config.yaml
n_head: 4
activation: "gelu"
norm: "layernorm"
norm_place: "pre"
norm_eps: 1e-05
parallel_block: true
init_std_down: 0.0
optimizer: "adamw"
lr_head: 0.00313
schedule: "wsd"
seq_len: 512
steps: 7671
Each number is 128 + 32 x the weight over its row's rms, rounded and kept within 0 to 255. Layers, rows and columns count from 0. Numbers have three digits each. The size before them is the row's rms in percent of the matrix's.

# layer 2 attention query, 256x512, rms 0.0242, rows 217-255, columns 384-511
134:178085156104084093149152127194220102124089150160110149127133100155158169092143067175122137114118136146118130136177122155085149067102155098095144156182117060139125100140160160131138062125149127132133121157119114089114140102145165123130132126108122111089175087148099166156141152101098099117156103108153157084119176113090126164063102138154149160126178113141154113109084152140062214125158
154:076170084122143139099144071136095159098137106083147154170148128176149175152102137071125116102118124114105069154122111178125183169103100143118137142091163147095156146098108092053097160157089132170118128056094154095141092108108093095148142088140159127099124129144128113192082123179122239156092100128123082113156107155134134119151144089094131117123106234125123150133114167158165144105058
126:080086142086081171132109155110125142137179132112115092137146166136139091134094159118127101169080113146151128163130167099171116177182091165179124053103142185104089178150069175111131135101114094143115114106147162194145087166081107125130109109160087096126073163101140095095165099156144173177112132181149115182086114099158189082197101130095081147084096091102155118168124136121174110171081
133:093163113140151149115130147054038148118170113114122084117132159140121122196105137112128130149165120135152127159081144139168112196138127154147147086126147159122131127113103045111102189153140098100121129040112145175172109121139088147148140110113162122127059180121089089107114128146189137121086164122130091154141061121170137124165175101113111109123111127119124135119176118158200071142112
137:071087140104149194143134144101148181117167120148101124140136146138141138070133164106109058136124140156145124076139170061129109157132204161113161133104155178141108170116111154108092123134089111086143056091123135221167095187044067127126121116135068120157075171109134117046124121140134149151105177128134096136184026138163139124199167177145139118092085069117099132179188107159200114068108
166:122075172162158176128123092096125082108085158117093086122085146126159160152106116174097125094129086165172119198095110154077062184141157128215198116131124132118107141141124092158118155116128167158128167110063059130065136116147057118114107144179133123170143169130131153120119146134151157094131069139046128133105146102180178107163143143082106145055140213093173106115123100138127092116124
121:076111163125117135111119158139150114158137128147149135167076146096151168148134147151150082137068172150101127187094133123110129106197081114168142073135136140103104185109112096098106156085082139167103125139169157137118102096087073068187135106107068103153138165112105109223194093177139193144063086173146132157088145098103198108172111144097135126093108137096127154138115156138164096191104
143:249071173091108078123142130179192094159058147149163138135116169137133122129144126177135130109166128133151141121151111131122108129086209066095139150162128108146114081136177195147146086112155155119129164184154035101097176112128158142122150157121158093104119117122159176130131169085153089113167100133138148067110130121109140160080103124168128140089148130118186108069116139142101121105158
138:075141126083128157130121097100071117149147121086145131098141124124098050173143119091136133185124093071183088127121150103162150172081081219110139102132144171088133164105113136094066185178056053184114081081070121125184038131160142175104104107106144169121123192109136113091104171089127188163165201130111107127121077147134144086133194120120088112165104124097161156089124114122140124097110
150:146093158142107149223157136131194141190101107213148132075141119109121143109117133170127178165163168173148175139132127155204089123159205105152133099111086076158100150162173203153170097097171198087122088179142044069061226095149083092085114134153093083152122109122153084100122142154177116169152107124176148091138154101098149199087108116134143104090124109093171105144136126131103092145146
124:189118104133099088140132134133145113116098123135141148079146090138109154126129120210112172129167132127077104118122104185123127058049149078128104172155106053186128113124193140112142081171147163083165110180109125106137140109183195156105121208137166150104156108169136199138103168074091045113178113123095128084118187122108045144026143121164160181142134111183125112097083138129045203088174
137:076166102114129110147181144144125167112132122177133112164152140129163072101139080128111152116100093130118152220105124089151151148219112169090172093098118161128096090125084139167102136149129125127098144058184106122119140127127057090104121107072147073127138169108171081053137082255147137114086101103200163144166129086085145130165172104114185118101096091125108108124194147085160060131120
157:128145126167131077074109184134082110106151120140116115136156139137164113137159078138148163146144145134175143173116131108163089128172134145139069164133016098162166071134118198121159100116154105113097106125137069069173144128145175063075157135147105106074096130108143165078117120128097101097167133111128121182056156155132099130095119105182165176122124094136104104162092082084125100152116
161:194152137124155171132105137133128067061129128106089080139077168082054124119129125116128122173152114102178148163125136058060081160100124181167120113154140071136163126118115133101103116155129113095102161035118072113254146121076139141132129163165146124131145128114115136039142119134156159124016159094106154107115071197124146138125161134145144123134128077159059153088214099060115155062146
175:143162122133118183151138083122121152142130144050121090138109104108135113178099068159117149125150130099067129100134142172161077128128129142123172118093129103137127182148060035097076142126110128182102109060133093100143073134108099055137091147146167141138129123141154137135049129188094152179102200119092148117187154138109115110089111102130147121133075126122125158136163142128134135127104
120:030126112108143118115093132114062165143175132089146095153167151154141106166109117135156153124117120106150096156079137112181140154178118152138103111089148223070125181097070113129115199114096126182106149082172154164133085164082078135129132086102124112149085166089145067138128089191164186175110148127152099157105042101134183111183103119142123084150083137119141121166081160155210073126075
153:111151115118158167093083131149107194108104170134175141115141103155135023165138177086108116159101158057088110112089120138138148161130068165116087091097167186081122170143093043113119165125076095199160083108181134124152107172103127102113120133067172175158165163129140120154136082122135180174140158131127120107157088063132148084165142145156080118116136148093157161119139172107181107142143
156:125153100140119121091136115058112181136101153025126132110135149131178084104152176144135112105158111109094135068147106167165136137158102086093105137110119180136108077109096049114194180107145181106071100101135138142072126127109151164117078131117155147103081130165108095111085074126099159169161166149161129153179161163181125174127111072124123093146131155137156193155174132078135067134133
138:209147199117108086168136119110132146160097155138146130092151161098117103103160105157119192128171115117168145095120101131161117134135167132074101140134082092155092098144152198180149115162149172117111085108135109130076149143126126115083137178140148101099104129156143171062090145099046085110216119126133140104115164109132116185033116087203136123141143098128193135095123092149071144135169
137:077143147098137138117162119118153153142172126076108143204154117128126161102112128099093073120113116131196085136142111099127136133119111167093204139089142203125092169119072107073079164174054110097095104116147105203142076125042074128150144093081100127130073196109135107091134131168191142106062133128166071136173060130135168115186198154084162057116090127141086174148195147150170128082085
168:125093092159109120164129169165099113104143153133111159105096127133129150116096145075132088148120128202089150105177153138103137150136109069182084136124105017102150096122138084201197094103161079112165167152135198060135108158185166112144146096161138132086163038135086129156141122098066079156185088137134180123080174086151148138121108174106121163182147086136141133138072133094100184204150
136:144008141129163084082068162145179098101091124175132119135161139134180136135149060127117175089133110135127114128070123154130120134099129134087083150143131116148143128126137203143151075066124141197198138157151101162163136144156133091132146181135087122104140109139142214192081136126092132150153172148081149133096127124148115133143134129136177150126127108132100154147060102133130140146118
150:180123146155119093142144132151143103105099193163109082122124112151116195181120049125137127113118108123109141148149173209124083108097195113160122155144113058159141098121159136133106117139157145168187142104120103115149078142149164093089136129161154092086158098136098183176115171112050112148197132139051153118145168075133124147065125155117168172126135099149181104060066122126079168137155
160:162106102095088120082105100163170185141095162111119123093154156172169077116135105131140091136127145160093151070143170158195185128091145084078102158135116094142097106165152106082136086082139093167146114160181098071106078146200094126077134129077081144116116101148155123155118135107047099145198120137143142097175191125145113115095096160170130148099142118101194136179136138064106170146129
131:061128083112175095061123159047093130114127146109124111135123136096123061136154144127103165125123108108169114098079136088167115188202101177115117081130083192121140126123107126115147169119123149147088163165101109200132113109122155152164104134137150144113147159106183123077105085157169203163092143149101123174137074144132185156202171083102082094099125173126142145143177110107190045104096
120:071168136082131113046158151136048114148128091113106084129150182122156154124150131114143058135073207176133111146105136119117142163183091167116054092126075119142111112104092123056121134126133114115113151152186157148134123127127075116159105120089053133085023157112115120113129133172142124153092126150158125181105186170132157111155143163061152162097111130087141133177150114075196082127113
146:152149190111145150115117132138146042106153118157124113127081108089076094120119118133140107128125185145207165149116129108139105107125162135152120125167104135171082170152167128145078080169109129056107155149175025145055132076119095094174175167096095094151169186123169116100183156074162091088112088124103132116127112123080148115077164167105061159122142118142117120090139118105063107101150
144:127097199129102139133100184115218090120158094149142132086129133084155114111143108141129155172130138146143167095111166062196072115144158148140133154144076109149081145154154199143094072122076145108171076192126021116084112112174151137132153163141049122110173138139211141091135130113098094149172152152109120150117156167087119136066160173152130152068137060137143153161121068099101152126149
158:155057181132124141156148144205176118108091141201157121143117132132077112133147171120134168144121105097136126118139118128070090129125132120177115117157145079172133156144181150170127119120122151141151123102130100113122127138111138106150125147145158115152169113098094155111161151103154123116170143135125158117092122070123129116103107171101106152145151070127149147101113173140068147134163
158:182171118125134107104162121142116111137108115115073110133126136100119224117110072138124071102117154152108154118120106165146114103125161117118101185107122098137154101132114158089144080143136197124114184140134152115120177129077113135088144148156116119137076120136148169134100168129098142140103126143116128144154161166117117134098086144111204177131138148141175100139144116077150151145104
122:169160117154121106160171111127172106090044150158109142131107144119084201107117072101123076109121160124105118126194095173068120103052134081136158187170145068127137079131164083139145134169116166091133183083050124121129153110095214176150138158182198152075168104146082176163095178103132122112118095117117131123184162122131117169126169091127184127153124157139100158050153157123122202069162
161:148084135145164109148149164094155113116112112148118108163116119103050190101129150090118098148104071129125165076115152129117120158159188121146132140139162081139131133139195182154093113130124129119129115135096088239081106129101141155166166153149080122111153111127144143058137128075146115123115146133090137195148089112170161124145208105103127128136115078191111136141169102116099141074127
146:148086149088092137093124162119184109124120080109131177101114125169158159082133149154138109155131154104141112097159177111155146119063154105117112157157114116155151108154157226081156117142072109143118043191116076120171120117153171128123130145117052138114141091130134162144120156084074107132153153124133096153122120155145105119094143106172142176120137084162092144212072092080098201089133
118:202205139087108069159110137134110131114102163152129083132170147111121157097147078127128111158169110101133155122171097117100092096066147130113142170171117101171147069139154124123153160168169191083140108050111099149110150129110100162065148167131152113090099119138094162130132160085083124114134184096134157106143171146144065206040084109138162125187128145158143133067134114129081123139177
145:177097141130111117179179156107232100136099124203072151106154159128171170063113107113103062118142098196111178123151173117109148126103176060113201179133106134160123102121162155094196110078145116087162105140103147067167184149131148095139184118196057088096108102176079131155155159163097132112121130119138131072167133125125113193132144130152179117126125114140066136070163109145128185099151
132:157090209094107087132144161137213110141102166174139136103111123129171109082114114193132102134116179133107153079168138120083141086072174094115151147163104153154135091133181171111149097131116155116137102166121118110121102133129146126142121187133116122103158160120073149144134133107066097101189098118138104073170129133110128138064122151150153163107138115122149143079109105150108173104156
139:105106088093154204143116115098085183154166096085166138150130152144161139092145181144145099125126111134114102154152112106118128157147129123127122098067181199074156163147071105122134185090094119168100129078143199151132111164111054137124045107125154127178080144125121117113139118166146154174099174127167114162156078167150152116174052119141103105107096108081113087206173133169196102141085
145:076158133126145188198133126109114144128187162166133114139100132126157121118108130106102088135127126148161137196143147098097103171134119149141212103107170193088165168132097067135107147138065079141115127094131173124113125168129030094114151102130130129179165153117068086140158128170172117107071106107102123119167076125125136111179136158148131102122108129101078096105184134172153118124137
153:137155114183157188138103152109056118121138127112130075124075111094087134119121151086132156130169063125151144195120102092081101176218111116162104141140124108082154128155097108204137137158147105111116131065102080095111144145141124091077146121146165117142172122153125111022165091106186135104140126125110164165046141090162123141133096186091100158130134086136108069124196115078166127142145
# layer 2 attention key, 256x512, rms 0.0237, rows 217-255, columns 384-511
122:113120121149112128077070104108181130102100157120118185045142137144153109115124143120075105148099160195143143100100120135138083072099074106166090116141089124122122152147056134171116119134021149089171131121121099141126080185149116171136097153079052158138134134130141119112100081164087097167133134123178152151126144109101067116111199134104115123096160129107137089142142134083138117171181
152:145174142149134158135145093135072162148142153124157082095149097090119126119131100135135199083174119158035160109093132123153156112141130085106138092110116109105129144138159090116109087098125134148107085144129139083071166130132108106179129125153116135144172096150144151171130109117086175114094116136074148092127133103157136161104139150196093153102145181131115086144140100161163170090141
108:117102094149128085123195160153068149149150138156165141168093122110093166129129145155166122138121088094149096097098146145094173146187158141094191147172136131065184088107169095060091123113177141148119151125135163134109176092096147067159181154131130103166135117099158100182112140121135128126125133131103073095121067140124132164114095099208143105135148150167138165146098145171144137091088
131:120106121129152165144131137149106133164160124129108054173122142157111178126192096137149161104140107119121034156179114124149165157182178170122133119096120090136094109097173130056166130132178124121088139111168176098089193102126170110144076081158151097097112097137145130165170154116140154086108181143097144098128113136161157146158083172175142138151106158151137121161105114209125121100088
125:110135151175122119152113138148105163167157093061133092207104129052059167123181121099148105148121115116129085157149097094053138162132156126091165155145165100113138147050187077028105126120223181154114101131183130117108138042115140123114136094146132100084131126103142110137094160133118141126100134194114132080131100145155170154125094153124140080124119131193068101116118144104151088162091
164:091106136159178130154169130099130117154143106166098044116106162106110114106146053117146169119176108142161150178135159155159116171203156110127127120145151157142054146106155159159084155075121127157110170091133148172096153144104093130164108096198187186175149172101145104138127158138189093189145065133131183145172097105177167142214150129146146163152139123086124125111160147140192105109083
110:087136096119163073106219117151094160128113155136114126156110122142092129102099142124171147142135130123178161073129126160105153163163171124094188114153150161149193134120166078076089161051229116159095147143143144096137186132124134114130165109151137072176121096069130107160090150124129111125160134132128095077116114128117128131140113134211163085143163139169174136170136155164108112086086
137:115095147122145119082082086097177093082068071111107125106123179155132097137102121117115112142077135126174114192094085120105084155089142132180101124181120166077122131143069134105122173189063173113178184106106157183160086148163116126122121201124077180139091202115134119120159086138172143156149166122179152167125131079100092155124163164018133139109150107073116136146081142058151086148155
126:123142158156141144112103103106126132136132152114132135145164111122108129155135180161116151170158131107100096123110128166125139141185179100125102110143146105106123099119205063085159134149130115132149033171117143120060177123105160079135180151107110123086110115137099173177161138068109127057140160151069060134098101100100119118133141129161106119153113186163093106176117081150115142101110
145:105083143086167114123152087121148088131064117122101160106108199140077115148142101117108096168111117111223171172137070105160101158110113153190059131185088154125161153095070178125113165168139160033114150114109077168223086106143133122111112113187124183166079157085098120136128151139187123153131123095223093144130130180069111143186129105076123105150123112045134077111120169077199100154187
112:167148105076119157125057099101152070099104078115097151058129149108126136155120151130084126146126160114140146138157112103137119105074074153164088126133112135130078115149095181168147106165044103129166124118095110156118077179144152173113093159079129186105135103138127150099130099119108113156145150139150157174119134098138118161121189165035095170104140112111126112113146130097106118157192
133:136103160207180137136138092161175085131178170108108128117154093119086123088151137155104106114141085140102121154123125149123140148149122096087178128166167176160142075122151134070114158087190147107039129119134138102082143106159124062170177121146098061132080125110124115155071141185114151104051138134109148130104159139114139110105057058122148121105136134111127089190130099108107127137092
159:160118077079136136179129151129209099176185146113092146064108119175158109120131171124113141128073076151169147134104133140158176166137158113093147127153106162126148082093145099044091174111177125116165211132114094132131068090141174092181105137073101112112094130127131084111122114150087148102046171138097125173130145150105137132113117015058146122090099095078192143166174094091118108121184
160:167159109151158161157093150083145140130162116127148092132161112172113130101140109103130151126126122096119156127122103133102131164125154148213093152120195117179135109081224134080129162145093144142153113111106127162107097160133159150097152155161183131114161125099168103097150105172130154126146096115164169096112103115107143132127167115119117145109105130138141104129208086085147111172147
174:153182128099142113162133123129140132132108083162083145148138170080084145120131074109115146112123091125120142130148142085187123139140073115146080148094124105146144117129170107208167115137114113111120084098125033086121116121127128177051171089222154120124174107106109188110137176179076129147123123128169127164167122121132167191118143143085144133119087114133116079069161091176177163116157
108:146115121132152112152142100146072139127122135104114130169103095131064172112139132152130125117157094096102098148132140113106157143150173157077174140149137128130194090110173064092100132087187150164107133157133173114099224116107126082117152131162118116140091133149144110184122142109136155075123163121081087078130133138167128168148101077128131105143126194168121145153131102149117169087091
141:126165155147091089094165045125146149060070139113171156187103107079140127173110165163101111117124122096115129124126095212134132173143116126133115114116154146079129098184152089127179145162124139139120107127136176094083144147148120138109108106128147151138091148114111120173143180075163199143140118153084113121137128098144192144057075141138139109164134186158103120095105152160103171089112
168:173142180122137170100141124153133160081155052138113085150117151150146117139130110138137112109108131103193023140156151113177121146118136174121103152075122102120101107097061150132178098174169107145126144076131136090150094101121134134082092106140165126086120094125110159139148096125102168078124214114109110172158154178167128095106090116061151139119071141117113134121081145151131115070115
128:178135105112097135149077089112149109137142084106138143106173169153138104138131118160113101134078113080109116217147098117170134131092123143147111126162173156103082125132102105130114147176120129089142184109086091160188088137135154183137127170128112162112102155126061140071137156137110117130097168154099137207135136159139070139121169122030109140106042054097134114117152127045134086119122
126:097172135182141138142138089166062168138188143147128130151133100097071164113151095112168153092157122110063123113123129100082097105139159129102186144168171130136155148096187090113099080073169167135087120124167147117071154102080126144129154135185136076086154124089181158154131179150118134126140101183084111117119076143118152122120118201159113125108147133177105112138176088109153137120088
177:106106097107140137098140173083128169114116146169112101112129152141146106128134136125143070110106122150158103069131156140159149031160087134088112090121095110142137146162116138157150123074120082162184133153103109133182108107157128122145072103077104157142169133098110127144055104148142104158155111118178105153134121149137072088144181093207128190131155131126125182103097169136084162130114
125:167126114102131148121103134158099121138106114097098125155100117095112091178147099160123108144099122186159127129106101104073139201121167077097192085168136131052184039120170068070086194092139134129165209142120152064092169121178141115127117153122114157122087155128116108181197168116107151131140165149072148125081103111149117146155172066110114120086130147127172114117107078119134113129138
160:137134050124146083129094144048109103127105174107095119086128164053102109139136095154127145177127128163121108156106122101157117133142076115113089101146086078124099102123142075156102160112086103127160147144114076129124114190139131143162110142130113177134175187140139166102117141168107104166154076127113131156113135059129069196139179146139161212110102098173159091086163158116116108148176
151:078117121108104104096125134143137118067082124136151168121093144084139084173130160131076062133101155160165091097095096117117079089145054098153108078144076131089147134110107120168162115162088118112138125089118143118147123117142104124175108116097061175119103169106083167177144078139090158115203181144172115196181095111158108146120137106114123086149148153095072107083049136177167113142145
115:146110115171163165108176144119066127171155099094103091162132107133142118162158142161170157138174143096125056154146130139092143191165172126144108138145179142155133101157142099054098131109177107151083197113146148115132170100088143085157153135166161138093076122088161124173169128088151163068098128110086112139099121155127163131112129082173117108141118145136100109136115074188089129105042
105:086081123144148113073194161109109143160203192141142125112107083116140114121155183130124140112090096156110096100112158128089123152162151135090169090142126140123143101129154113048110117042207095155129171146166177089109181124093142059205140096156100099143100129115162094150134119101115153077125163173108045094116087119138122119148107097214135117146143143142143167151089137153097095110079
148:097137117153147151082154108129129103121133129167143145135144104204113110098064169087133100165129117093133163131151101132122106137095102125151138103164115183153140148124102140166124111158097102117115127101115167224139134200102096136165171178143091171157140161125180138075203156131158105133135057145154117123115114127115127119114141146117108104105184092091136097090188110109138120166125
144:104110130092117123114145140111170076151087168125113169107125075204130086179116179128145100201127139112189080092118140087153120160147126108126115105199102125112166129122131096134092139178154068103150133117122101176137085105094166102221106220117082207140090142125139152143170145072105101120146170145117072129113097151126136149132173055091093098130119116090131104123122080146168072152137
170:112146101147165066115094040089151145076067128130160156127116126128103110100085123127137100177110113106170162127125114167141108152123142121160117129156132180102148112165124132141101191134111141113159128146127102169155115184150129128116141162121125130167143175140128102106157154105156106209172090115126137098095140095107130138135134146083160167135146118158193117111145148028105109132141
165:145148117119182095146155204148131159193172140107145123114121147065133124098131106168119220144127146184122138157143138076099120172106110146098137130139129157133151159052143137110100167081133103161142173106165081141169078133095127132126136098176130118162128155096140135113095141198110112136094131131162082183115125085113130147131101113142171176102126105148106120163135148104156111160164
110:167143084158127182132066140087146137116127111094105057095164148104108117117115131121111159134158164152098152161163169127134077102092085123148083111125133061157070175135093149155152084099059095123135102111117086102106089147131145152093109127109123122101163161136163160117086133165086122146113119143161158142103127083113107115099150182087098178102115114140162092117186133091130109139155
168:111091115218157145113075182100050132134100124106088096130152105122051137129083152142160113175166171140124071129144140076052130144108137090126119156160096101145159142081126106058078141131147127154093142094181103190129122148067124130140143143121159130133134176118174132106170137065087116144156062137074114081067141162170135149140146165138107128099142080198160147098117110109117108160123
153:133150143122067145151103116117187107111104119115150183074100087137120125216081207095131117127131167139143181088085135084115162105111108104113105127144089094072142141116139116141078123176104111139193099162094092147129085111126161139171157162044103154094128136141123143100150090091073148172155107146110100127169121144110137171098195114114070088111139145161151120079144087108177131154154
103:167097126133118160131075137126139135096127098121090116094170176198161117133135126125073115065108131155145123157144106112134069135035083174152084172124091091178114151112064149135151150169076116131134109093137133165178062157124154188096119127096095141143152153162123134078131110174085116141126130114121095115086143132120072095148140180032107178127107081145138112154130148084137113164183
146:113132092101140130147109156119115151153120102114149075086117181092104156123175092111171168110159188169137197144112092126128087091083117139132101114137126073090107118106195164133080147127074156114161120108132117099157058083164131173119140121157182149115154147097157109135062109154066127181138073127148167126151109178113085153136152175150119166121166105117134104115104169097172110195138
135:160141135115089091071116079080193087085073118076160150081088116119145079141093194097143108139125181112170128097107135195123069103079098120137113133162157110070065127137124109168154133158081125081160113139135120147134076147140115181138102204112081141106108137110144112100143095136085122140162128128127159140109105126137107132084162127059140127106150128115160102123099142046128054219148
130:113123171113118108152148116188115183115162059110174127172078146077105186132161125105110155089110116083136125123090132077131132108102153166090172154101151142126146164104120138106134134133202185161100134132133153121121157039139105099086149106156161067145164082134116079174110097131205160121145152124135136110177111165160189136136105140145154085167100191169089147127103122191140106084111
148:115166118146117156167143132147148129150167103149175095169123108101104197124160108109140114063159100102069180169124093170120102070129091155131156141137188088204087195115164159183107110148094162121085065114114129121103150102128064179069149081145211081122202141119169097126050191197182137122109026129144167083206099134158130081121097192143120110134109148132136134114152178167124150138108
142:173107107124164143127145170160185151116146111181148097131161128178160158113136128134126157174123096098125142131141120194172140097112147191130145150073128146191111196117165171087158112118131108142090149072149106166152075128075110114106096090163167135143135164125180097087085132123197085133084104129165130170178148157142143049117086080169155157119099071075170185132159155116115147124116
# layer 2 attention value, 256x512, rms 0.0252, rows 192-207, columns 384-511
083:083117106108169138129176090104128083117098126097090239116106083116109129134147146119146098145195177095171084146138114059118126027109057155085122113132124105109199197103134132129098087162115192155180097142143114163109098081089188147106048143134129140105092091117127169094058141201089096149118102141096088128190130132176107079122125154134136100141110085155103127120111156109142121169135
085:095146089100129117172091101080154136044088107118118138118128138156084153088145121115113157130171168120119008057104174069103118045118153103096137107120092087113086115128112115215144124095153147170108132107154122155125141163174130104131149091127083102066117118169176137089137105179119084131165152139094142134177131065201114152127073149175195122080098062178190137114134151129163126145090
081:102123126118151130100065118117137149049111078042155107157113097095118121093149121134109083149160131156140099128095148000153148112112142107072129127134137161128115100121118131119168118109082208141149099141146172136122096158146119115116119147143097171142117121134203132123137152180101148179160175099119145132161141053163144185084118102077166103102134195194047096172146078151146168075129
079:119125152136127141119154098154128125140087096159116084141112154153140077204110148153157213128124137148108174108060131190079142136164109169142073054125190122137086124122123174143096132163137121118112176157171117050134181101131166144140122157136154136127096209111088163087171056148143160173124098124160133165096153162065092130121112157107055160109098159135133208125086161099103125170145
076:136132147126130156120085102148091094154151118202074161174144100114156165150130101140108049099132117112126094123149153088159118129142116156181139175150106094145144078148133109111128130116146144168170127154123088100131157193132142150049158117143129125178131114149122131134144191115123111144120128144057075094126135163083109131154129107121120156161163180167163117085168115130107143114125
081:158098107141100121132082154142109162129119137099089076167138120115113180087145139091160160103132099137140205101160114124132114098134120177156135149100144088128186125122181152066109144120148147085117088065170051103209103114205190077122145157162163119089080094111128165111117066131129174136116170136118140171159147173147111124149117087143122143163094104141141137136123102083142146136107
078:091140156089112105105077128112135115022103096123102148150080102120093059118108142106109112082113146123118094088123130165109116110134138103094095139103144173106123085067115072157148123186106159072198093174139220119136120148119102120127089058148119102108102185106078092120121122094103183173192131166054112138188141120149166184123145160102183104107121179061150090200144099119161163097113
081:105148131173172091150164090185103160089071083181130128134092127139106090174116106131145172128105106105077126160115146118144129216134141128141169078137143136117149133189087173188176071097154098157124182119154089101133114139149144145122139105088107144111152176131119098145161110099165159163158135130159128148050132078134128146114126175119038141046134114159173149125101119121153133143145
079:061107157160103119176132091145168170159111149151092142091117184174107158123065131117128155153164125084180162144172125124173172132108116137152066073111105057145120103060127084073108089124148113109157136053150082112118076101080189133121116110092118139067089138132114103134098205138091154127154160123131118105130115164077130162130166128142171102090131120141110148100106166095074191122152
082:116174134178150089096160067114158152137109145127113160070128130176094112159102158061121195143190192114145111178123119175166144062130151197139102144114116167130162176095118101132084149193131149118118080123121126182135110107078191107100081082143113102141149103105094165144099153075123123164136133159158114123134160196168149106153215144090194112099097172064155099060140135142196109096138
093:131114154153107105123098184138108123165143099161093087138145162134121158137177104151100165124130050142113092048132144200099170000193169154154141125109156147143046090120147085158160125121117112147070122121159197114130169100136139164088151132116162140135187200118145089149160151129113108145085102128125101132104133143102087133052093068156141127091143171102093141139118098211064093177092
077:181131165107159130098167129152148176071104098067152189118102106162202134099093192127136248110116163082110111143108137219108088172138125111147136135139167184121102142175152153126172061123108122132099140153125206103102112169166128131117111100122213132174105145132161101166201095097140180133113135126112150072133088107133156111131169178127153151128106149159146108149130110138158143084153
074:131117118125083137099171166151126097141100142112200157092135168105132120105167163149133194119101118146114136101130144123105167162194131095193136127153140124144119151219106171147164086128093125128144148193108128185155156163162177125165131122112145092118143187142102102152191131143187160132056130114121171112102152132129140139115159093115033121113114144060206091106140150081123078171123
080:127092105144096130181138113100158139118076166111151104127170120120114128179091165107148092103105124115120134081120130129122187099110141090129122127137112129146127116133131118164156000118120101143168129103124079197085075129110153116109094129088140128093108144122134096128076159133097177100114041104044138092153179134166156110109134092146142089121137168187166142132140144087172132129144
087:110100117129099168149170154105113118100103150068119122124158116123119130105141137150136151199134120143111112137144164140102147126186127107214088110133093088096086092130134106145162073129107076173123159106156108136109109139143136103135116112104149143053162129162121090107121115119102130139150120110102122140143111095088105140078083109182137151088121122199088112069105157122127167138161
088:101145126121117083073160087129112174132110140151125140122100116120136074101118123118141154090116154150132114159145151129124122086165154101054136074103081152129121070208080124113117174078114183143116181110182149096096103102146168107204122149144118113127087156152142074154100098178130126115122174109122144174140105060123109134102119183152223135079141141139226095170091085121132090173083
# layer 2 attention output (transposed), 256x512, rms 0.0211, rows 192-206, columns 384-511
096:134061135126134124117157103094161129102152101090106160204081138110085155146112143107099145131201145107155119077108110108105116073158097136119146110115196071148137159102102134135083132164084126160148090148109147151148092133113130084106059125117126105114160092101140159108053124175137102144121163193135157124136124127157176102175128141125104125119094096135116112157132099125104129173126
095:113158086124117075114121126122099107159097123122127137137085164133067112090145144143128092167174132132111118077106090123064144086147112081125115149087151129137177144116102084157103096133121137178111095125166114135132127130094145117115121059111166103029156145215120107158117137164125111116095143137081104159187203146178139166078141142110141105144131073130186084200159054145199109154179
097:118123100086132084082122168101159185106153096144146135203090137087138163072134133134158164184109084084105084100123121084186148146103141102100127121112213118138132050117160185136153076129098170200168118144125094131097085147115115147128061120139104194127122177141128067092148146143126106162144142115135084175157126108110169136118140115145145127088104139157119067147165111131207165069129
098:103134117160089170128118093183109120107097132122112066130168155139135092204113170157126151099120153106165115126120102160083113136173086093116033100162098130128114154097118140144144127124167111119103154108125117067143139136140178125159150134201122110113140166141103128130175127102124155119135094134116122151091188128109115181170133141153127152120106153099156170137034127111089138137091
091:138134160110129158131090133138129136143162138160109131138089156114155172121123077109128117155132176176063137126162182098224087066093125179155149148072118120153098166131133132097143132127118122154123108101127105104129112132130068077060133109117124130122117104107154182163110165123102090174132128077133125133142060150149129146027124114096114122142141156104114123107184145125163146143197
093:143204101083113135140120155116149142170191103123075113131126136120080173087139148124155113170177126135140141125140165139121128134117146099113099160143116098137139097132175114058101114113092130121113137069146058119228073076154155100114111112116123145057105125157134132083153116131134081136140159115145107123151162157146128112135159097184145091103130137132105127167169112143177152135137
085:100116154129109132161154166137190124160101112151100167114133129087097146129112121152129081087149124104096138053118146124118135122100186122100129141099134103128154099119120109098089103092076152105190112166108062123117140099172102176167125129178085102081153198151102093103055120133132135185112142189086099109165093186104125210166118190116132077125124140152113102189164103150147127110123
093:089075088161144108088103109197114143103067107157139132144123136136155064147117127133118159100078112126136094153166078098103163153155074119162125102150143130109147180135101191163144094088159105176108150086146150093125129124121169193130139130161117129106153154119153126175170114099153154137133102175111133149078162086118104169201158128135091138117127132133166139102064126103093144077125
094:090153082134158202172137106093152081114170126095078120110165141132110153138084109056126137130206136130143146088161077112131127143130150183165081065090108124131134116085120130057160132147133102129099098102153153125165153089127123112073153104101112147080136107090134159083110156137125132109103145137140105101152170197142130168092146118098113078167161147131079186117104160086103120139113
094:147136165172142064118157068153130122123100211141151103107131162156074150150145133103120063123186185173203135138113165154151113109088179155145098131097126103105126149136083067102126140200117134109111069139147097136140114103133143077105158113103162033132195124155094169148090132071126137164108132184092112127143116147133175154086139150091123061100124146107135115111146108123167096135119
105:107110190136115142141129137131095165152133117138116091052118164121120106117155119180087129110072082172135139076107162149117168063158147122134162093083077155134111110095106089157163123128148151073119128088151146135106113104117143140156168111137080127106167176100106115146187146125117141101128096116165142158129175193125077184070124112126147120118094162095140163115146101160108092180099
090:139070099146149124087114149155129121121073119081163149161114096117191087145134156118116187098124135043137163168118159145099134168176078097147060152188132122137123175121131177151121130136102133125159111159093124140099140187146139119157122163178184156171095175116133117144145083121203188152135129109118067102138151039146181093187131139118166178104133161160139120148093095123111155096105
087:125056140174102109120136170149175165132050116107173169126142120160192062105142122183095165112087142140129081112167128149079152117195087097166151099165171128117149141140107158135120118118109118106159082115110126107129118132137188219137074114141127149128125143103130123128149089098185209131169086132158085132092200108098096160170163118135102138108130167093139146060116139104071149089115
094:111105132132085153126143129059154135143103126075112136137162130136151122198127134072135137097169162098079132065143167161117093135115134115141144150101126137126101149143103056107165114165077124124130093148084122124155119119128129103133070158092211162099156083111111102148042134147125116172105070157109125068140115183147138112142149091088120041201110148142114158111152158139130118179119
101:141167145095130181141105176085201124125167106087136142141138117142100108101114122146168114209090122141119091105181113157101139112133093076134057141115139109133114056119193189134157135134116114160111142070139131142126114118087138135097100079103146193073107103100134087097134133132067124108152105078119106119154136087113159131091117080184121122140120134150111137094110147107138117088151